Weights of a small transformer language model.
Size: 11 layers, width 384, 6 heads of 64, MLP 2048 SwiGLU, vocabulary 8192, 38.7M parameters.
Architecture: RMSNorm before each block, no biases in attention or MLP.
Training: 285M tokens, 4688 steps.
Each number is 128 + 24 x the weight over its row's rms, rounded and kept within 0 to 255. Layers, rows and columns count from 0. Numbers have three digits each. The size before them is the row's rms in percent of the matrix's.

# layer 6 attention value, 384x384, rms 0.0624, rows 309-319, columns 320-383
112:139133126108151119124136111140149144124105107119127144133139134120116130126117119127151141160167145130104131164106125093141100144161110148187121140131105156097116150141116117105126091106141136
105:116120105166126150141108115157106112105074114111161122131131159135138134139123116145115111187156147145099112113118176134116115182115107113171129134116138097119110097134163155158137155139112142
106:183136130107149158175161160117134112102082114188159110101127123121130140112160135120117127130135137133130151098151169149132153099162121142144112127132126132150134122132154120134140126079142132
105:114178131123168118103119094151134161125126109090113159101111195144127154129139142151167134087117155138145127154146112161135158116158166145179142077154134103152137127133136106134117127112116084
106:146136096159156140079133111127108152103132132130140176104096180109096137115074144156160166157136095128129120148131132131146129119149152105125128092177141132132104123157101131063133158124111165
108:144093122159143098140115089100111139131154101118146114127085131086098127194183139118121131149144112127143072083144140145056119154122138108113116091092111103117114151106168146116089125082124121
112:173121107108129104124118114137158157147104117144158115116144103135141097101133107141112178128178070132114096106113141134146118160090073108149139140132127140111135107160097112164131141109112151
107:139131099133126172149113144159095119126133108113128118143142124120121115115136132117093109088113142126119094103126137120061165151162089133179117106128160092126126111130170131179143113124122123
105:153109145165145111117129136119116169146159108121155112142107132098161199166105151129108148130141101153100123123124157132099124168152123149114157134136145115155152166122101088158142112132147132
113:161093122106110092101129087134143138073093099120108116116159097104122135118123110124126119078161141113148092145124110158143106136125125165147109087119117102112169126139133130136107164129163115
109:138137131124139143174090134110110159145132118153121138095177130136158144134143102127114104104109147088130149140126103137081117149082108109131105135145109138161098095152161134109044122088164155
# layer 6 attention output (transposed), 384x384, rms 0.0809, rows 309-319, columns 320-383
110:124132130138124133112154064151133149088143155084119140132072097096116144101125126133145126131067117091169095115182139173100142145127135113145108143148120116148136143087112145092123153137147121
109:093134107115147111111143133140133112151149146124168111114112121141133108135151179118111143105116116135122139158112099147145125103126131149088097163154119142138127081129101136133135080117111119
108:141112092138137122124102139117146092122179111113122126131145108139145130109126142080136140139143118116125126098102118074140136114100097158135167131106150148148159143127115101091138121168098103
105:130097094153147103141137097081109116153152153133128128166135171079144131132084107128074120161128138108130142104110123081107097162142110120136176138125110131129134124147111143160171123126175148
105:113144169147118106127124134150146097090166099090083109160140088120122094123159117116149145104107120107133145111134146117110095154111135138139099126110095145116081112141140152154152110187154121
106:109132132144130105148110175068130105085123116110117137147134133142094124117127149121134174155121081096114136142120149084136128135133165140139121109142092148156126148088113116105150110129105134
110:112169117134080163157162129111145169142133136129128146113116105150162136142167137121151119132166150126090118148146130127152132122179144118171102134112105088116128112174147134078142101163163140
107:106115138126167116167117166069128083113145119149095146107094142155141119101149166124127110119112116132139127155125056135121161161084139132107134120100169129126108105125092135111122135143145149
103:116165150115133137108144127126149092139132135131143161101166099124118105100132122137118115129115156084107136097148077182106186105163143151127131158119160130081080105171106161080118107138124115
108:173131114157102125154163114137135129144156121084136138093108153105138140142120137100154107084119122149144123118160118092135122165127144109145148110138147110113132148079129106157143088146099148
107:121165091135122142128128134168122126182122096109100095099125117161147151123087123178162147115115111150139138123171170125136152145105122120091143093139149125153100104097147108135139098118114095
# layer 6 attention query, 384x384, rms 0.0571, rows 320-358, columns 320-383
065:104129167134104147121111141139115112108105094146111150126121130113171120171146148138144130134078124148135098134119102129132151142109150148139185133136162113131153126123140147072133126145137116
074:183186095111125157152104088115130165124142106150117167130117115159148121111133096103126130120143141157115136120072137128139122108148140152115123120144129107134106140139117113106095110167152088
067:142165131121140089109149102141111152148161084169092150131118151134131122114141138108151159105098120126123087113085126157116135136153122151108139138106134129104129163100132136072116152181121091
074:117094131125126117122153080112153131078117121170135115122130122132149102150149158099153133119139132100134096108101140130132129131128144138119147084106133133142114134110131125158132104139122127
079:129166113113138110116106062174174127107142097114140162140138124114130137132162161160128148138093115123139070126081135123150125151182108136112180083125067134148103171086114104088121152156090106
072:134093153105110118160118125085127110068116162129132124112112126147152122142155115186142131133178125162118093126128115112127103145142090118117055092114058176148127111107153140131171100103137134
075:121137156167124204106146165156136096136146125127144163136118125112122159152065102142089195143117117102166113149135140105121145127104150138092169119142153148105124103131116114179097139132173142
072:169115130113151122135144139139141134179177123128128164179117083141119099121125123137165161139113090119143118132131126170113146116140129121116128114142101135096123145107142077087112117101102150
082:130127109163116146144160156139144110139146147148110136112107142096097123120078081112102103107158096080175140164138074179158125148131112110065120161121120143090151094115176144145156167130155099
090:154133132125095156086157159097115145161120127129120142121148115114131095126097104135119171128146127117135129147141132124124198112130142128185099170124172159104143113147147114172086167135117095
080:128098082112108097143130105118113128116142102131159135110132124124134163102157126138119103081057122135145091127116141163121143169127136100108132134108106099109103163115063155093156132125092143
083:107127125133109142171134118132119139092118128140132144132142117059133110122104088118108157094117128118156110135145074142136144162112139118101132121122106106097115081137128101142119176140145140
082:129151136112174124178133120110126144096135141124121101146108138127125123180164126119132091111159108144128115126110143155123104132156126123127147112141112166101128112144138160105163131111095122
104:148123090144133180122149213134163121171137125165120160100119126066097117097114101108127158129152135112200100157110087127157120141102133118121142087115102137128139089127165142118148172121147094
085:110143098121103131131143191155114165109140118106109166108154100090118116115127128140128168102121127113115141151134107158140124119124118154121125090129102129128185116126144098136103137126169123
080:089101117102143112102124076130128115136129107129148125104105098191135120104143152117134083180142139117076147135154143079118112111100109138127130141124143114128145175115136126148100065099116115
096:129141116185111128130131188149130161131098132137144138140121163097153134090096110109143120102138130123174100132144097142124092091144135121097111127172144122124178108161176174132131147144178158
090:091119164114140117118111121117107156131112148111127137137106123174109133089153165154136130143113132103078139153176112096138143153149114147115113129104123114128158152104115112153108073112145146
107:143096111118140137134166138145152113126147083134088120105116168099101143128120096137088140104082124166154195102117106105175116114099141124132151141144102176118148139096149159135102122189116086
097:140112122110083098095104089089095147128138127114133120111132133187148104123100132075121107144135127157102128163134114097139077102109141145143093136132147105122113171143126130112110131161153131
116:126127159136160129128140179127154128073101154141097129109118114159113128130125076145099179134139149122155120172136166145150166112144123126147134136141127106140145149117127143143096118148166122
116:113165122163105117148152133132133127098126104139143093130145137111116135116115098142137162106131178116112120144128193131114130148134095118097105142107137175134115150177120166072131119126117119
126:133139103152114135126124142112151128122106128130155145130124121087140169085119110114115107147133097089127125136081141113151187142151188121130129111101109166123130154101139134102127140130102102
127:136125140111107168131128099130107172098146116105152119181160127139126135126152110124097118098131152131133135139130117110132157211088159096103145116092115142144155115114145181158128185111124127
132:129091116134152153120136067144149132148144115115104076145112143125121118133131150184126107127111124148109151125120157145154101026133145097138170142112102095102100114141120160142138113137142098
134:133047124122105137126099094130118149139133186156128091116129132130123151093135170184131138140116160132108145118096135138160117172135122126091153130113129146144148137127160064133149181097101113
129:147080128158136175116099095103090167148102131160156115120087119108118112095157130175128108138113163091164142083148147121133121119104096191118101167138120091152144130127128139119087149144143124
124:108174130131181122108083102118119092107164087142136157103122178121084119137129119135093143136153125134158121151131134117136139123127123145128144142111117127134155118140181145154095154100118151
126:122121125091128105167118121095112149139073119135144149191161150088152103167127173112148148134135191078139146170113137110122166133160094130173099126128144128113101132140144097097091137151125089
123:080105116144120132111091086099128120080131098078131114121104122099097132149157117108121165132094140092114119134098098117074130164136174189131131151124132175122127104128126185107109110072137125
139:121130113120171114112150145140085150136142139141095125107096094089163132115167134087115143085152130166160080167101130136092170140113121125108110111140158099162113160152145100155187145138143134
129:109146142125129113182117136091117102183135125163152171161129104121136134106156113085151117104149092165095139072146158133120129117122165135120119149169108152113119156121132135112110157085124056
129:158120134138130128138128114114121110144165111122148123137098141115112132127107164162121109141109129118139137160123138093134136157164152096122118115160112163099168076109147120142105123116119111
131:120173144120148154131065120129125089107098149117134109124110129127106134098143098122128124150105166089107093167142120123162133150148054127132163121112123126091086128115140126115130088107111113
132:129131179136117120137143135106133148128075150146160103124123144130142174126148123116143115157117144141116097139111142109124127104107127145128145129115131132145115094127131090128145107146149113
125:136143089167119129160134124104121123097176140134135092115096181114097088117104114117138134093135161107136126116109120116133161075150143109156097118171125135105152097115176080083155113109140103
124:111169097148127154135146112142073107135077099100113109087115112116129145106090122104123150122127136165126153142131100109118115106119124130193160103121139121127121123124097138159131083098143125
131:056127122108123123127162112147122168125152114129135140123168166101153095099123128130148144144141082166140127156091124167110138091094101136145082118173156165132169093111123124140135093131123137
129:167135079110144105121096121107114113144112133175137142133123128102135102155160061104145136128115157116167120136119116107160174153158127123156131109113134145111126119148104179063094106160122104
# layer 6 attention key, 384x384, rms 0.0598, rows 320-358, columns 320-383
062:104132130087139125175130156128116138112135162088145120136139138126114115107132155112135162110157160101110163110141143142099111111105104128134113138128051142154147137151121141120138126124122099
068:110099108128128153124164166143125122101151150110134151095114094131080130150152136134147142130130150125119110086092138143094110133089135105125146106103169119127102162136160089113172147096124149
070:146137157125128138104107144135150091110130107087158111105141113102099145107101079127100089129096124156121153128111153067124056110125145125160123152122133130108126127121100100142078164121196143
063:163149139177152143126077153162141084095109140116121128148132116088174126151152056140095112087137098161105130128134139151154087122141117141138097129125152140129111101144147137148153164143114160
068:164119117159107169137123124133130127113144115146113137122106106123103129143170097111105106151147117163157142121122158144128115138145112105122136117140142112148117099164112132144162134105143127
066:091170121116150174135145059163158206131139131109137139131129112141082144109129184108125087160140129111184097111121161171113150137132125138105115132125124139121138148147097104121114107126090135
073:125136153119107066111128143157120100142113149143140127112142133091154113100119099138117088098152173134076176169121088107113123100153131107162127107134134107156167116150164130166132175104156134
074:135167114137141185082144151135155131117122105155093159089104152130170124179121102101145097068150127159126153142143123160126141137143099132122091088119142079121098120147106142173133119147149157
082:151144091169104185104143161188136145101137145121122119095142121075142116096100116145137128107157119153135158164133063109156130088140123124140140107109099121149140117116148141179099144169139124
076:124139123146136172119104179110188092122121104150133142147134112067109127137133097113127082117109166133155124138128112154134079148108123146148106106134156133127110151129164157113166140154140123
080:135129147147135107109139129129145136155116143129111113155167142141140125082101121116159133103119153108069116154155127138142099121119130131104086172133167092138183135136154104133128130130157153
085:158137102174144120137102207128155141109128108160149135127114144093160157097112128132134118121126116138176111140103092160142087147096130108124133113130139126155118149121170132127154092138123152
077:096168066175114177139121121170134140138107172136137169121108153091100133130101102076140190124145133152134134146150092164137089131154145121132153094138113097144146125118186135149129139135141093
075:136140112152107174105125118128153142120130126115119142086130111124142129162148132153152130155142151140139112105168095093119125129144168120124134131151096143145106128117145104131122136159110094
087:142089171151095151140110102106111127145147096165120106120152097143123134170125132106107144154109125128091126057132139117111102122094165143128132152135137160122090160179064131116161136113080129
080:136090128087080103092141086082127139114136083086118111151139124129176117092120088139127120130108124114110130109136096074098143100151117182107123167102129115132145140131113100147111098118122151
084:142162147108136135123143139141134130126118090089093141129124155176130113158130163127152157160156142143156120097127152154120098128128101072124140150164125159099119101137086112152122178092107103
089:081104166127123114156146121125133116153101132133138121174115139102163161115100165079120124150126136151116099124156139131127081104096173114115121148134159136114143145121126118135137129133145127
094:164124166119133154109148135124129110171135117165103120111151100133177112193157151158115126137160145125128103127115140162140124108076117106102138119139075114078109130125095091090121178114115081
113:106166107128147127131164138120106118141146127123124098080113154117143115157155170121138131104088143124092192106138104144140189120102121091125172191128113124122103134127112112174131129129132147
110:130172102084167116179128148154145111124123127112103153145117130172126122072159151099113139108098114125152134121122078117097180124114168143122101088101107148174116120097102097146104174099166099
116:100146126150130142155140152099154133144124121124148148117139096138140126173116092113135122147143155146122168091132135099083135076128110115126126148147136126128154149120127133129088153154163150
127:080138135149109106144128155151108148133150080121073097114092094108163079121135091148117131107118084168113122139084097177149162155111094148105149107153152152157149111137148129112117106109148152
122:146128145096183156154140163175101125085114152110087133155157127133118129153131140063108110134116159133110188154147158121092131100135148156145112140109129179140142122129112113168131123165177115
129:127120168138121120115155148118122122152172152148121128149135136118131123087151118163120101157139121127142119115136112141139150134141111141152119160134135118154102130093101113126132131124142119
132:143098082089116122133113132106146133088139155101099101154125152104122104114157124086137091121101125132132130173150168131136161174138183158140153114121140151149133112148083114148118102102106134
129:093124131109096155141170156106102109141129145091184141109106108109145122090143130152140113123112097130149138117167140128159112130150122125139125112100105126082121125101148120133112165126098086
119:114180127164095145121139108057107109129134110107098121175107155121162118113118112143117127118122124131102146151073091075134146127181125113110096103132113100153152142103094138198122129113132127
124:107147097165129110116110105114128102160136111112162125078159111127138125162089108107133138149092113126098155123153120111143115125160134131128146114135111131109142102077164142051130146141158122
123:106126141117113151122124077148169150114117146099119157168128107090089130186118070131143144136163105120106132153129169160138143160125144127129125138128173117142128128131152116138124102090105118
135:106158118146105088142074079117113163109128051118078143116131149118150130159137122128093123159073114144124146123069146159120114127121160114158102123131127105075183127152106144087104145140144148
126:104102106158150147124150131136081129101097136134078119096143089158150089106123130149140111127173122158112113145136141125095129102101131112155134110152137169147150148162106140137137112174118100
131:156114138126154136138157093143112110134113126090145134125142139130102175112128128105149153087180134106126114150115122127146172137134132082085106109154101065144121081120177099119096149146116131
125:122165152124132163107110146120142129069113087165122156138137106165101122160149118098129124196110092123152122185113125098140144170141079091146145109131089108092122121135077134168131137161090141
133:134106164109137072121099160102110139123145114119151117144093153150148142133103086101131159115105152099139107107113143117159154139080106136167175133138113114080156126138158111102161102129108149
124:116139154162149125139137090145085120138179106117122096143146176094164121170124104145150141106124132153145154105140141136141130152130138122187105118141097133159147145118169153107123137114099132
123:109146146139167106087114135136151132126117141139124107089114131097131153179126164147110123153134124089148102089131120096110109113120125097157095112143141119115130139150104165157142108104098156
121:110134141131086134144151121159130126119130165137107141126106120076143096115108164146148157138098172108096141153111101138097152131128117133139132121095131098138144149135125153140161159092119123
129:117163119136098126107131150131115137093122148116142136103104121187148128143118116161126165116133099088192145104160137114111100109112075125090093158120084125120122145159129092116132130147132107